Weights of a small GPT-style language model, trained from scratch on English Wikipedia: vocabulary 13586, ALiBi.
Each number is 128 + 32 x the weight over its row's rms, rounded and kept within 0 to 255. Layers, rows and columns count from 0. Numbers have three digits each. The size before them is the row's rms in percent of the matrix's.

# layer 4 MLP down (transposed), 2304x576, rms 0.0569, rows 952-1047, columns 0-71
091:098072132146219155163126085157117113131061132060123105150094137128166083182133083142107104121095085064085164143101154093096154120068124146146110124106110104156146106132075068089121085116140133113143136076119115123104
099:137107153134137161103152094187184140051135102081110140168111099099166050105132106096075144091116139128171184118125080104081155106109151116141134118139170120198129055122090163072128120161127145118136157115136103177118
101:119157081121157089136151149145101131103148125119080156073070092119180114148120111117135155201111137103122166118149127096100093125103122122063122137131099123132136130111143134114145081187107123126129132162184106136115
092:159123086077184164131101110147130129097128117145100125124092141195102123112181077098111148144169092129177212096065140122156153165109177160087132127159111140143114119152049132096113109165172123108139128105123105104144
106:100201111141145132110149120148071123122155151159114101117171117122119133128186140145131160131111143110145151030186164098157124130099049106121115166090173129201109169087129135156099115134176135119121136173138138130155
105:158106142156135135149120140129134132142148154156172133136108126129131171117137104146133134121137128115103140105110114148142129119126185041139111057224098142131133116148143110109141024068091126157117126139159149127133
106:206183109137150122134159127050129177095056090167084118098172107136143127173104118156123116176123123063133123099147143104170123176122115138197114084070187026131150194136120170142156110126197181187141118160132175166103
098:154153135081049106085173163079128168120118052135154110160147052144128109101146079140137150062128105092095145123136132109079043115121114123154120149171112141044143115124117182172036135142158162146104098116092090115135
102:080132140159120067147072187111108100152173090101103144117151112133115083170121157101143099098088142109155134102129138121132110143135158145153095168171093164116145074131145091139144102102048144131146116112103131131171
097:139148104121142129132140118127140107162125185103151124097116069148141106102107104128142052092115139149193139099147122119124199194177082198102099102153120150078125118176136104156162143127137164112119148101111165122117
097:105109050126104128088154127121118112178098142167128100114149164167138168065103129162117146099170128199170159138117149172088119147135131175075121089188146117155164108119148127115131130118149143144057159098152139132184
095:137115051210051144234168130091156180121116128172165129129116126083103113204083113117131073150111195136100098152120042112139112133175113140120118100156171109098092145141111112148095134125153118127140144181108153073160
099:110118109064110139144127156068113153168062128110098136138095135112087068151103167095130175114131159162123146103158128155082145125112150120147130151157098153108098149139118088121139116133181142139120128161064098083176
112:140142123127163150058110129091137127150136096108144080116161134153116142076108148113177102180111159085170156138205107138172140099153135103083135062117161095063087099149144142105106140138129071109155126133152137098134
104:085126110100129120083124135105132142103153108122070136102151172102108116117147134111187106101142126134065154145151127137072058097177111149168177127119118124126104107084113091147150159146151094150223094154152108161160
104:149099137137136141177106113107153142159188129123083103171117113102146153155166171156129126166180114092125132164123133131149143141096081111144149088132145099131130107173110134142127163193126087041122131126118145176138
094:117156087128140113124098105151133198099118162169116159149147118061137169156121145051109167144153138110091098107094196064165149085092111076092149163160137135146107105104114113152198192128170143109172101095156151128130
096:159114095106123108103138120217134119112131107071148116141078148143153167136142127161124119094165099212100136131145093101102122068146130104147075129160128182098100187126110146146096098137133113149111144127184144089076
109:097114138162158112153145152072131110088096098135135091113153118128101140129083121180121095097110080130141129136188145064119115130154110093103099140200115081146083170102083122099189124147111156134143140147055118093113
090:115100113140114142067086075121164134130143088148121130163125080167136155191103127104184130142082138118091092100139135084112158112171124083121097156137124129121174153109040151136160107083142086147174162091185167118166
108:142129040116091095157119132124120104146119120070154120175141196103145121135119092164125067085083154122112156144130074123104145084084104113146136142105121140106148108163144108121100128114157135103151090157147209131130
086:171154070163095111186119182083115171128117124142121137080089171122135123132101137152133145113136131107106179132112176134092122147124120116192139196167075132164146096136165168093135057147146129160157132108140132085147
100:132076091128126104140117100128085138146128215115124147158056110161117126102156130155153105095144107118122150109167185080149163129104144127176116157095122149082138134125127170144138128125128094108135110159146089112147
083:115163210128110160090113034108129129157166120087102148122163103104126141104131148069064133139146166090067151085135100156100108142129079136154155126133096119122092086107069134154066142096124050157124118170091159159141
104:132087168096096156123124141137191171110151104111114141137145082125129159124134165053093140185175086154129163099119145111145099104150127098124137143134122157182085100118112158140138120131122138157138123130156080121098
092:153080171108116180082136132137151142140136095192105106126135099149111056076051132122157092125129082130115187147140176138180179176151198140184086139112146087109069128133100133120124136127098131168079124140109130149114
081:109108114092119104050170115135139105106183149137112109131121128169121154105113132106166097173149076173203144098103124114109133100182159119132119119151099071117127084142095127208136107198190142187117121129204117155168
088:174156112131159157117213169149161126063138148112102092159126129140139151157154104104163171152082166238097112123058099110070115170127074119201134140142180122106116103101107074137133155097105115114097129133118130151109
116:142129129135167073106125112113122116129127137071101152137136132159148142126168141130082127131144130133136103101117122137174072114124168162149094110086113105137152109146093183127142157130116131171149101064090158101136
092:148107092130125098085220152166166133171112134092170089093171052083142169159108142118078113102098183149119147147175141116112107142105166132191155154161110080107157201159156122122073072124124178119205127150157116143080
098:099107110050155097093175106192133152128150114156122135125172123110132138118164105125170122098147125163224172130086120145125145103147114092088164109102094154123125125065162115100172113126159074092114134101054102109092
085:131186090112120144151062138131152110168089109155089127149140132152154130150158172132099101152071134134178174175186142176094065113171136118126082157165115155121123224123157180108152116127127165030179194090195137084116
109:153119142052115104095123128157065172130141117137104142167134155161129152171119130111163107076140154166163167070147129121146111154065124077092116097140066121103133103130174130105109040126134085090122074097090150087131
097:101109150129094154115175111088144126094152126142109092132150130165176114136066145153149201136112166130145068162067134104123132145113119135087171057178094117095139129100110148132088085138160138044117118145140117106137
092:095157110181075103088126130134134139104132114116116144110128121129127120140104171068127195127104123148135139159118102149113074171124141134044137135167128166183071120127101124138156187140138154119090140133120033202080
106:141129121168080118166116133116201089070194126120147163060111113163140111155131123125136123150137086145163137135104159079123111119152152160090145092115165044143160188198170126121129116170104101155098100133137123122147
092:166107118142058113164097082191129130144146149116079075080111095142167085141148173141156137124110197145146159170099072123134165146104052161114125151118133045113109139135162133073108143158142155182119114169046174133087
107:148098158095145092159102160193192150176076158073091174134178162156129092122142139140100086107095148138122123176121133133154119167149156132069080197098123158138133138177167147077108106078099150121118174121133105155121
093:150094107110151154089111076126144054103091151111134106158104170132117155080189148106119099151122174092083192114175152138126127140108122109140113154148151061144074148085152144095122109148144190170174129110107080098132
098:146117123142119118135089122134077113076199200173140079176123014150146143152116089182147156101133105190104151121146093160205136111171119184125143089099163161183137126134156180033113131097094103171179166149159174120081
114:192127114102129103138107128098130179099160114062153127094119088092073144142136135167138103112122123143159096086155197158127134133106108182132108106137111100146085090139191126141177087074096091114129049158082136097106
103:147152137073170100093133061107075170092147126120144132169128137099129074111134101161131069078159173136105161163143097106112167162156126119194185107128144123140129138163146141123123157187146137103143104103099149153147
100:124157158187124166149141115140115158127150129144072120114134126140074105192100182125139100157127093099118142087121121133179106094145140122200123143148129145159051102163170104056127098151129174146108178135115131100110
093:033139160133113134136159157122145133110101153128086120048160131155124155142126151164136066133112122116076149125057066105131125093065144146204137131123075132164146142064190101123171100109146136117117157091159142105174
104:100071088106172141174098119103076088104127127125058132110121149153095107115118115170169129210122134126166125113167107096110120118131092090075149182038134070157123140082191097133117114154119080109098161106163153122104
097:167112135063114073139115133155112162169124146164121139128164110157126131113099134087104143170096129108116112112144108140116095158127179151149090177085152159122139147182135127040123130128165101112115152136124159125125
093:128129091124105136181110119150135160142143127147117124174169097085126149168135120107154094168084081038105137081157132105117126112130120173141166096148140212155178135115128124147134108124121161118080142125085169156151
101:131108166134134148147113128121142142112103124112157165173086156162146137109122154087124146164153134094129191104160066101086148095131124159194161141141096102111156164146155089143166084103130133120166177153157155125151
093:136114130045145090110156132147167146112134088114111115171137145130122124076161148117162148091089055077090124100132150101128150132109156146108142129197143076159140125160137143133138148120081115096142149142123134201148
108:177175109239007158137155169170136104160106226108071084131113097099156152149134139139150097142132082121157127106100120135140196050128046127133145125141087157137070136175137099129173158144038116116150181095095112103195
102:108144149096073135154103108109119105159122120137129111119093112132107102110154178165210100126127085160105145160185194163183187095181129187118173105179173112152155123111076145051142180132216100127128109090086124140099
100:176094072067132150147168150123098067083151167180127086176120151172115160086099097114136147122180148124172085084124132130130119182162104133128073139206108131129156110120137135144216148089111139079125137115157143115105
084:158071124097133082098172147140083161102048167050099142153121136165108121150110099137124126079159115144150108100129136089194094110100107123176112083121111136078163102097098077187068113176116059115173137161133114143123
101:085099158156106152131110113118143076127091165067173097114097131128113133131153123197131120139144166124153140099125140076092115106135141109101164116073109100081127116139098141176149139138151151151097198113163069121067
093:156068130161129117170135127175170153122127174121110160171129175171145152200212141108121101138132099111135197119122175125164147125087123138096124135161114076107119125147161140172117101125165131137094026186116153126102
107:152165107063181130095094086076180136100112143112142139157102143102115184114161172137104174118150124128157142108149167141106070096084169093103147153072137121106118154083139169143130150035123109114124105145131136149101
104:128103184096131063161133140189145176073125093114080172118103154112124075065118150108076142166080104067069048105160126133123173101151148189170173129127148126122113105114065110104136092131095158106126185168132096186160
101:081157106141110132159132058094117133133095101129123161105100128182170098173121140144113144160068091158171151172109101142183136104179141117091108109095117139210119125120132126105118123170121053141112092115130137075119
093:133106168087130110129150074117130124107089128083147141116130123129141104158120049140112086122111105140157111163115213084108150114107119102173117114200104163109141084184075100094092103163158156113108176132089152184166
108:120129171084163135134152091127092080113127111139183125165051085182125065149113133140170086073097141175150139133175119106138119100135157074125123136136046129117160135090112102079057113137057129162162116153070139144108
098:167153061100130183123081099167146190141163068098151147129169165160104194095103129106059114129103102156139118121142173092097153109155163113134103123135166071118092168170130111129164151142091109096126130110118143121079
097:132108145105165080186151091155132147157130130138172132167179082135155144117147118109133140158139082193159110119136113179138107114121115148110163135137127103132106117130073124118165189109149141114105078086109094112067
095:098093106071109124169149113154131108061188070171153168110233106117195123163125125076155178093134125167148143139160069104102116175133106137054065146127109088139128139096146143131172052073135140213169139157107144161128
110:171112083115118046137118140143177158139075090139092058138130121089141180125128133102150093147135166119128103122120149138117119163112082103109109129111113136115126213128186156124138109127127143106132114145137165129144
095:090086108110130141161185122106116157118107129111103079088102113113157107147181122117115115096079105087136172116124146161084090132055097197173066144150102128132144138149161149101069138107126096101187123115130129111141
097:104135115158128120092051107162153131096139167128197118161171143132155088149126209195131112222128086115154125101142148074171119105148131109136104167080144168131095121116162147154094162168118160178097180136118134141093
110:103160098062194104122114078147140079120151044104118078081100130104100133146154136201097076141147140123162096124151140098105184153055138171099094128109130049090146096103123116108139122086072149129170144146125102119125
097:141149164096165119099141164097061183119047142108136172133140171142114147143141115139151166150162159157157080141182101130127152139173125122171130121143125142059051156160138158155122110108104142144182131101060182123168
100:095150144061142111135124164119107147122115149136163079124097099126053095138155091061179166115141084057126152141082151145105131103121118095089025148135165137126118155165112083170111171148155110179195170132133107122167
106:143149058134144111146148146107102091105115143099146123106076149186150143146078050182151107156108100126188116141059176153113132131114057071124137120110158087089099135092131113169126139058116148136140130197122137112169
096:115149107145126109106077088106157148111045055183154187156137126126126074087196149094143112176061104150105102151087140140126155161136116112150115102090114078136148102198160092075184131118159106112115151081149126150120
103:143094140127180073133132156094086114147128100073059093111159122128099143094136102131097172104147136147086105095118076087217165210165141126137169124152093151126101115085118164097138117115171135142161149150119060110148
098:182101096144121149138151138092144156138215108107141122121148123130113120119149099093176131060124141140124085116121136140128159123081121129172132151169145153125111111106103126094118092140161178144100147122134099153124
103:171141145139113091129181048101163148103122112119099113101128171137118148048123131182103095115185069140080112135101112094129114205171188128088159114100102116141154095125130165144142128181159163092062101110107124083122
101:112149099116153077117133156136127146117155131111084141108093108067094154173109062126161142136132174122163107144144136159106089114153143133154143109133128102093101098190180128123132157145087129059093132133122097152136
095:156161170173125167122068122103090107127131115118127145132152084161108132146104148113143085093180107169165139083094133122118129123121148168132148096158139114095145131164105171104144106100139064152092148147127101126139
100:095136129146134093128103098101130098116117062107122110115110155123157076146090126109111077138153137091154067108131130153079155134160193141090126134101173128129142143085104051128119148089151078188148101144089052157090
097:154055161090101101103158093131112124115128131118182160065094150164033106147112105115167062097084105160157099204144137152165086115125179138063062159126154139092130136109173035125072137105154132096105095131114178092149
091:113132170160158171133067057137109141182134099118118138116091125130117105144171130132105136154066141135082105165154036155136164109187055181123156156139125112153102139215140163110118139084109138118153127136112137121161
105:154086116124128147149108132134235158103140140114101158128148076119118119087135127096096162109112119143132157158128132089126190170161139118125130106104153072207124158080083162191134177093111118098096168136124118103089
105:084128117108097115092157095110106166124161140103136139150082127126110107114120144122058138076135143201158217109152131190112121149123125117072126171113111123137191122123117114124117108175065088136144151138073083169145
090:143113152078145089132136151144112119070162126146082117099139172158119069183136131089134148146085175165098193141124134127093087155154144071164133143158091145097138119091188122101109124091118141163085148072101101117065
101:129116112077143124056130172143121133108111126108107077114150152144114108091143162194149140150124082099078132159138145108145093153104131139122137100166159100123103137144156051134080114146112151098157092174103172132153
108:158108106100130115185137110091172153121130199083155138195127171131180165188178135109113062134081157112133116115159165129085110107160195153116181160121177164096150137120125075130102122143048189089128146143096137112096
106:092165176145112155165068119123130107179113155189133121134071146079087170147056125097093105097093154122107142122161096130145141134116139196161117141070157111129139119114093165113141172081114102148099163118107161097197
099:170119123195158165163077103110105065110148155125109076119147110148069104127157127135104135113085122123134170114130153151189104134071113171144111111103112099180149147100105129105152066134088094149121146083149132120044
112:128092135156089122076122089125104102100076123075183147158156119125177121112019165148112098137129146133128160094176162192104148174127121143132055139135155117107092133123130080137120140082073121136099075161066092185110
089:108155090156109142147123114100159116149070078149128117082135169129122153121174120144083083123110133124115106098112141090179136141140161144155138152132147120137156162143144110160074101146186133108071151155149125068154
101:133122142147151148151145118121148122120124182122170112170124108101170126115112108096132088145129185097086123164133108177145123109104125116161130058128119121117102102136097116112126100146141072133109161162179141097153
107:140136121091118108083083154043137166122115184142117124101135146119172120186151108092101156200151126141122111133154135133119129110130138082129101143125179144108133163121167146087141143119134143111237129178097134120096
093:174195093173154142099110139131091160063082096084153119090150162112111115113088115131107165165135144113124121130110139078061155111144107113079144097144127082135170113112100134127194091100210123111101126107154098077176
113:065143112166119129092122085135087165139120175147124123095148125135164080183110083054090176153151120152154117129169098085084113118070156133125165183097123147159083066123129116159170146185107144106142161159140131140115
102:163151111093213216087120119129126104116131137090127153133171089149097150156127167093148103152132121114163122133148106147106152122053200128110149152133157079142080183156122137138149152153121133152100125127165092094104
088:174136154146099122123140130145116111171117129094112168118164117167046126132117115142124105145127144113099086124222094109081141151144159147105143142132093141128185175082168109148078115160109107095139135111136149140190
098:121073149110150143140127184199136132107167122167147133185117192113130109119105129126094126078110102108037115096096113068114111159089164146096116118128175081135121045194078095137165174107091087148115144135128106167127
086:149125129150133114076099173186105137155141110115148169136073104165094158143145134157076124116179094195138121094070139107169116071120126057147158124125125167127153136121131125100119154133077213129147107133108114089173
# layer 4 MLP up, 2304x576, rms 0.0448, rows 953-1048, columns 0-71
101:175193192116144136125102155172151115168138126102132129152117146094084108161196127152110160153128115199096090102093118135178158140108107152121139088110171123091083099113147150131069153120114123081109146118132121103190
101:103142157126104098169147163131098176139096155116073108093146115118110129107089128136139123131128099208192175148125153103217140105120179139127090148098155123136131114095139133105135114180142121195131130123127114118123
098:140189116123115115055148106119093142133109124101157154143134071126120092123108134185083141143136172077091179100094120113154164137174099162125110174078167132155115084144135124163175166134132159151124117128055103092153
107:084144145115125112116140201101117153097172153111114114165098140051076160058151116099101089098134118074097091142061150064133180169115099127088081150136131108116155163162110199094097145131127169140110140074147135074126
102:093080121066106115092137084145051148101140130100133165144125131162088141176174137133138091069077104143132126068140110113146181174080096110105125131150129139086157175167106113108160136116121159127091185141104128160113
102:089155132083165101114140180116075123147162109102128108206190164097108159085154165074111150141153119210175123116137109144138219122139113195129161104099084121119176143107066125093105082109163066126108081082116120086125
099:121133110101091174136140114115131119100060102126092095123086146105160175110164070091124141110139202166143078121144099130175090113137107177111150134078109131095106091123152180040213137129142122093091123119145100140148
101:146123121083108133100137101066118192138088123131087126115157146086112093152137117105171180057119107126121105115169141149155164133095194096056101078116131094069142163162118086132169096135087143066145120177147094103157
099:171134160109098099112043086098114158170088126087110181141169107108079149119129152175166044130097122123124115150091120147163138139127140123036102125131137118156100157140154064171101049189100118120131168074116110135150
101:135140132118135115091129112109036082140103139110126144160113151152147101101166131132079141139161105107110146140112059137141103169142191126134142175122102129139168055112155080147137176134132125086129165138156094101141
094:079146041162071082146102165098102165090119097168089114122158177112130145180064094115127088109133153116122118135149081201118069088116162142072093068129151141109119178119090151151067147135127162129119132155164089128139
102:109164084073117116103069124201060132150083112135114089090144153186139111115170162127091107063096090187108076084164097104095119092173183104177100116115103211144170076101181080115123111127107156158109148142127147135149
105:123154119129143056104097146115122092165090176110167138109146123159118155131101146116169022101160160109215093134135066204146205178079127132096114157093123122149127158074139156085149155130082110174106128103101127131103
105:118170104193128108115088092119170070160108096132129167120152143096108127159110148157101187173175085123148143133164114133113118076122135119136159108143114198106108096099118144167127118163133156159144139100156199120114
101:143190096184182099115158135157168131154126132164115154171084153109187136081136171177144123109123160142127118136131189150178164111132194185109110132105125109143144122163145132103111175157100116172153146134140174170100
091:072137190103134128136116147113107110204157097138178074105145109115132094153109103131176088154073093169137109151153050195140162172109174133114139160099072158157149145110128126077107089126091117116180118112087121163106
098:040154066145088111040137127103153203125120124145105148088122090127117146090119073134163096117137112131162095066105103127125159238134138070097095103113085191124114072137156080131150153127096113152115122145118078130145
108:153124142090124145143099091106088101105092085105115184087156179085133121146131159157190107116183147133108092085073106129085110118147135087158125130157161174105181098181087176123188140068119108152122165114129124098120
093:112121116116107138137143121173137147133121080160177098138090144112078132162101124132107126113099090089088188180116057180188115079157115157115162147127122156128123103126097150094097127131128173151126148129096069105100
103:183154130078042100135059105069071149162141135059120160142157154187139093135151138111102192156179150099131052098095106185170151092125164117159067097096104168078143128098160112089172147104194146095115164145161134090109
093:117159099152141175135144143124101121147092109146141063084175123095162151146127086158148171091146098101113105119149073167149112157161145161173092104121149133179082084123186081139126128118152165113152131145125154161138
099:137153114152084129123183047130157092119160076078193107118076137129076140140197137179151102068124147134111092114109117150157139126108109119181095067121146143135043139085124148088159145107140116096119180172127164131156
094:112179167164154109138100095094119133198114073104166175134191145137110088073123158137130122126114163112157129117152145108106083144083079151156117169164096107119136170134124122096062129142086107150166063153109182109203
102:132184193081119132100123119142129176177151025103063053133111111097141133071135154156160138128154163146129107142129033189146097103145137148200074117124039148135156090150077113125104090133119188178116163130164123134133
101:067155077125134098163085111120093115170124144110181150054157101143120117111165177107110139165088086166105143131097154166118140125148112144103154125061101138131110166150153102112125116153128118160171069145135103099062
092:146124079106105150112122149089108134173086102181164146063130166112109149149098140129178140150122147089139136145168116107164116116143108115162159117084091155171137163152130173088111073209142172118192102093167187125160
092:126130121138103092124146104149128163144115139094126211052143146067075175109125065174127063122157133108132160214157115144116122137078106098143164108124111132155111126113122066058132098156114131164174094129156110145110
108:096137118182170098147135142088085142171103128122104153156105134160184199104131154154154105179136138203141112090151094146151113152099156153129111125107179157155132121188105170109185134143105193139127143176130100170076
100:116177125132137122154101135160119131100131104114157068158110184072139167144118127097145102181171141150112102112068072110114110204095109090120107191107117159154197118139135154136168142108201182113145135135112146110138
100:116144114172127085138102186099094122074112134127164114072144094067080149135058102169156098114059161163195177108122119165174105150139177110129105095164099143138140171140123131078136101145122188124114057092131124155115
095:096157115092151185139105149175140075145108132172100102150091166166153179133097121139129087101118122120153164174138116186105067091140145133150132150089119183133110195110137113139173171109111149124140148099176162144131
099:175164118114105146094119096110124092137124099144118147167123102169147174095094123135174085173125119153128097133152131121185134131151165136072140169100067159115154180103130084158132199124147170150142143075100126076114
098:145151136104122113086150177185123092109150097150172125208117153156187100161132142105080146085141151127135099172154127147126133115110126129151065128159139121100105107078109136124112155163113133094143105128113175077100
098:137169086103177122165146065155156127185174082084086112135117112117083161061132124197165119121114182164111149164114161138163102176139158118153180156148110134121124177152158118106100149159098124095129135136147136099120
101:109171169171094147069128125120104118132182127145122139137176153162084123096178169147127120145103068123140185111115166142181148165063147159096102183162140126162105137086154140129109125115126217145149103132077099121107
094:154105164115104139071132165125126110175134159123157086130115141169110153112147131170111130121142128197125117151131086135138148119153131128067096119173104136115165091093116173104149112139122109116171170141095081082145
100:141107100150066112103108177112145148160121148075140135125167196073170179108108122158177136123115144139130118104167165145130165203141126075083119116148137134114092128124138080148175146146157181120180144152101090143144
100:122111088106125126129071105116129153100123096163145151143115150079057119157056148115167137066137136046153077150084153147089150116147077184109147117144144194130175100082117151121088128142177193190129143121153116123080
100:161153073113106156101150103193112187157107076177119147140087123152095122115189158144135162137146097086152049124091095118157193128092181136099139168108062164142110105118152124143113107119067097077108157139148151146145
107:085143138080189090098126122144155168146100160131142081098125172116142107114179116106120103141143166151101143130153123119170080140123116148108138151135144111093124175128118135113155136132060162133159094112089122129148
101:117141185069104137128118148108162089148112095101158157105135177196188135138183120118150197127124159103147104143125121119122128088195148113180136140142163116097124144097155126085138165103180078119096109099145132076122
100:095204147129067113132114103132158149123099151145141127144065153168159138116104119113099139090124163119097178133121084106124194142160136123098173164120115168116166157135100107100142140130156126147151095087117151150161
099:150129099158147165118146065133092140143128154115117101027147114124145136099163167112089194081120132183154068089129075183144129073100184103136132117153139170097144122153126173140145123053135094084106081071144130121107
105:167154183119148117120135196135135140160066118149139133152127128105192142126142181121143119086109162147112082100194118103121158126125156131165136103145117121122145104148131170092124094106065164142149057029158123081088
096:058172156129124111134088126109135120124117093114108121116127122074079138113157123143062134156107078120145089134165141084095108127073126100115092096116148158088146028179117070160155085166153136137181106149156086173140
100:103185106115157148155096146143080146167125125081180082195080144148183146131126177137153079170136155142123101182121158142136157127119120144086129195103101113115105195153133081115139126215128142196106112158083102170098
100:140099109127107126135091132114137181139127116160186134159114165151120137158187098132152131172139133114112112096148142134121122134147126155134167087121130143083092064159106158191102132171135090083124139152095169099134
091:093142133175102118137086130092109157125097176097069127178124105103131126147169168168108083065120111087132168163142121118117133138128142096149096090092134139135149156116080101126103148138158121111154143127184069144119
106:123144200181098068133119120134124157166063139101103165090156106124087083135146138210127104127205108146165115096110105137148176092098143152109116154141090128067161157115131115125138157162179135125139100096110103141188
105:123141138077100139106094130107132098146097148095078108139160185135171121166132128161192130120074140055179113118111090134129184172140137111108139092085096163187110149132103095159176156145141144092193142096118152101106
099:186090161127111169089114144149126214112169202172048074123064130134126154124091121187154078086157097113099071120135106117142109191059095126109067157145098125150144132191129110150129175101163159063119084085124108070119
091:099083179141165133165071181170183119170126095188146123079170114129056113079157086130083103159121084085134123109113091125124057150139129136130106109137111139150114153117114163128103072137173169118128132137079085147101
102:144131135128159183116137153173085163119109133062083149076146068116157140177134150140123111156101211152121157094123079162121109145064193163107174155134147117157116151182095129130133120081163110080166097128137094082095
096:160157155126199088167121133122119206159137132153107141124075186096106149064122172140155173169077097142133139158127085137129120180134140121083145140127095122130120122087124161162124112157141098098123177102158085134124
102:113138101112134072113072098164133078082138116028196098109119104120110152097089134099113127114163160117142117111097138154122106157110116152130158145117144154096120093126081157111113187110201143118139108168106152094094
104:147165138071119105147147167198166152099107104102141155085167144086081170160066088119119118140123067119125128133138119119108147137102198135075125164105156167140098105128142143145168120146113113140091176134085146083133
100:119150126093110124144135121162096079182099120074137088113150108136143134166151142164162099046095108097140165150118122151128090128103113090105149130113111157106162151208163108159093152162084145117141117104096149125138
098:085210132112136136088118191149134165152130161201194131140087129079116130095113144150098130119193140103161087134119142107186116128151103109135098154087087111079076069146185148166161173167142107175101142154086146122123
104:137109178106135093099100087176081114121113093087149113065166090133140185136111119166178119186099074165161126138144122110134168073110165185042117128113068187088162108136082108169120128170091106120174141155151160107156
094:130117154145119156180165149094124083111104084053130107074173163118072094111084090117110173051085142176154097172081115098128180189126160110152161157102096140088117186190098134105138178163153139109178124142093141145114
101:130126171175109154099151156101082153144103120065165124112164105115139184162171148166099104165153171178144079171148085184153103174107145141164134130168141157169090153109099189114109148123098148154113161168111149103139
097:115108146136146066142094140119064103159140121195103100087187195091129120119190111141129154132198171146111082161113107140126142187164158048146103124132065123146141100178144108103136116152094107164141148108136135101139
101:068119084137109091122135144077141087195084094100171110140158161109129108087110177097146134112140121098122150203116143117094132135068122091078159129122072143163102193174175114132174127147121140174166098092121191104141
101:160120162119098146112094120161068137165112124118151145107079180164136090138099159136109142185141100167138122121078095079148163138157159067093078230095143113179187100145110111112064118167159150111146115084155158148146
103:117153182105091119052079109086094173108117080130141131156129193131136126107160105076100144123065163170086122142077158143071158178140137120068198134076121148141118078181121065093152138132142158135157109169183088097178
101:036171133169151070107073082140139075084150111144112106162143149130151194132149101090085069136112199108121133143052103124118155102124156154167173128106156153150162118044105147094119159110151156135125190140161089119089
099:108097144060127109125107138082161111188140140153133122098131121137189085107150158146136072153152139150197179181088139171085134169111150133119193133097103185134147179157103100090102134081036149186157143068128158155127
099:056060111139093125129086105159116166137172124154100127120124144135094146079156106177080098130140119161181141122130167135143151105154113144129100120094120135167176105118139131110103148137120081122194086192124108147097
106:127132140145203045091173096145158094129130119111114054205104139073140212132133231146137137133157175087176168170117167150080068113090158172120131103128084210115086141082114134151135160150148074104104135103106198073081
101:098132059102128070079088069095131103143120124125104092178119086105091132118096118176049129125117149199168120162123142080150192152115118142176154088079158173120097151171113107199158096153126171110121131106161115120049
106:154145144112110150110105200127101131096115078122145098089139154172165149086124108137118094095197140150139122107091089165187080138109120144182116107122154125170146097146184128128194113215137119093144079099086187128178
101:144090187125121116112169149147168110183205127114084166185172127108106120094157142117115133112159147172134166122137120114132113148100076194117162084134130085122105168121187133144109041109166105185188089140108094091134
102:064170140116161142094142099147167162124153105100102110140112115047123134089166132107119101052136140101140152101091129144162143107110119132131113169038054136093109071181125098083142113176146143122151124115093105110161
098:099128105118095100103134175111089061128086127115089110131094127179093152145182171148140106022167146139129123161152157096102134122130164126100107156055151153142116164164086144126122115169096164191135153127151168107103
097:136110124113149116083141125106150116141133126172137183101153144173136107074108106169095106185131095092101133164109111091143102155090124128122090161101100119205083134104157104071107133125122115103170125125147119121114
100:098114151090134120120152116178178114134109160179123134075133179108085123142089112204142133148122077142192096095156106084130112102121161118156089141104114190157155150131125104133142114092149159075161106092130114115132
102:179129105128151173112130105185089144094138088147135077138163117153140151143172119078121119083129166142135114145122091090099155122134140154094082195129121159144119144155144158102123120168152133162123095097110101059088
095:147123223121149084132085157132118230173201084118174150075161095076072154108154153132125088127141162139086126126110080143150110135122155130157137131117120170137130098114112104164097096117178093149101176167162094148114
099:063059141165129131131158095109111065146132081110091139111101140102178106141187129127121177082069126137094106189093071090204114146114172133117153085098126154157102090099126152157099118096120122104134135175125085104162
104:076164154162097052176115163143101156120171055104145144101101113156089084134092131147162094138165168087164116102115113125128137135123127136116146133146073168126098123204131151106124157178141146131112142156115092175112
096:119160175146086089121184159194116189127117121144108145083164123093108206132097126125095084157137183109128131158144138158158131141125140126111161084119122147115112112170157139160171143194111126143114133104102112104118
102:159170081139119082141083112190136126110126109140138156119118096149108170073127114151158093100148097193120130101128133096173130113083206104175159147085107140116130094193111128088082043127106106089123117093145140126103
097:137144085154142144150181134111187172122136169066126135180163116137154160086069134163092179130086125108105145125121143114138158127035140130137145098034155165122129123151110091201107117131102181105144121115167165140104
108:094136155144102124111080136123142093149117176142165130070173139096131156079084141144164132134146166138131155100058103089161175163168125166176127169131117168142177153068132095105107153092168156165158104045120135145126
100:149145081087093118134137149146104084210129108102097100174126094149087167095134144122120132058156208153116169172167111106124153109145095112132093102143135123143117099123128146121121156150139157143155110169170200168143
108:065130108174122119113074152132135081125127114125151163142154141126105163088129090115097146074122145113138127108113130126079103150118134089163147164102108120148099131165142168139078111105143142122127121137185122163110
096:109140083143126129054130126139104131143164141189161106143130137150070097069099135223152113116143177208135102138125095170126189095113164116128156168153109134154065110119135143093154149108046146167124127079136168139149
105:137103096071121120162121058138151164098127115115126140143122121085090157122133128156107095189170104093171141187116137181195137183081123126091178157118052149137090144150196167144145133102135150148165197095125167106140
103:195131181153107168141138166140089132136102147157178087095128161079066153155177165138113126147137129164139112119139073104178163155117183133098135127120098190103113107120149137136163185150117111163137160139070145131116
099:156131086074153089175105147132160106143109119152140111106147093140116147119152168121141075069068140093157103210045146086118124170095171108075105157107113177121132090163147163094133144124127127157155167156140164100135
107:135163075111107117118092123142123139104128134132142121137112177162093203095077189105156154135141111090155105127122120122123135149105137151059131137129118141117102111176178100198095167143096125072115139129188082144112
099:089127160152136134162148127191093162099162087115091101118141081103147132129121163120159131111124126184130157131094137161157151105143089189194101139102099139133127088066108137115130157159105122237131112087143114123148
097:157177137186110121108099183106116139139105125093095101173116108119074095125189093108172081138142191135149094109142142149132128183057150056062123093122124162128164080168118121171144157206130181145123157154167142111084
101:183164105143140086158100088114128111174102179112128095156194089111117156123130097149155147112197077130139099177105120132116134172083052123119110156120161132065112196135153116100102086185170106155113087152125131073119
098:133140148105118188075134145163108150096135070139099145108135163112155169145242137157136147040110088144150086115118099124137116135073095106114146102167086131094135136110136123129100134114156107115153187104084144118085
093:128135110155103131144088152125079110162128108125125165193161177090153126121118216152150058082188142074121130137145139125173161130115138097115058154112145134155145143126104103111152158136142079122090091115127131143083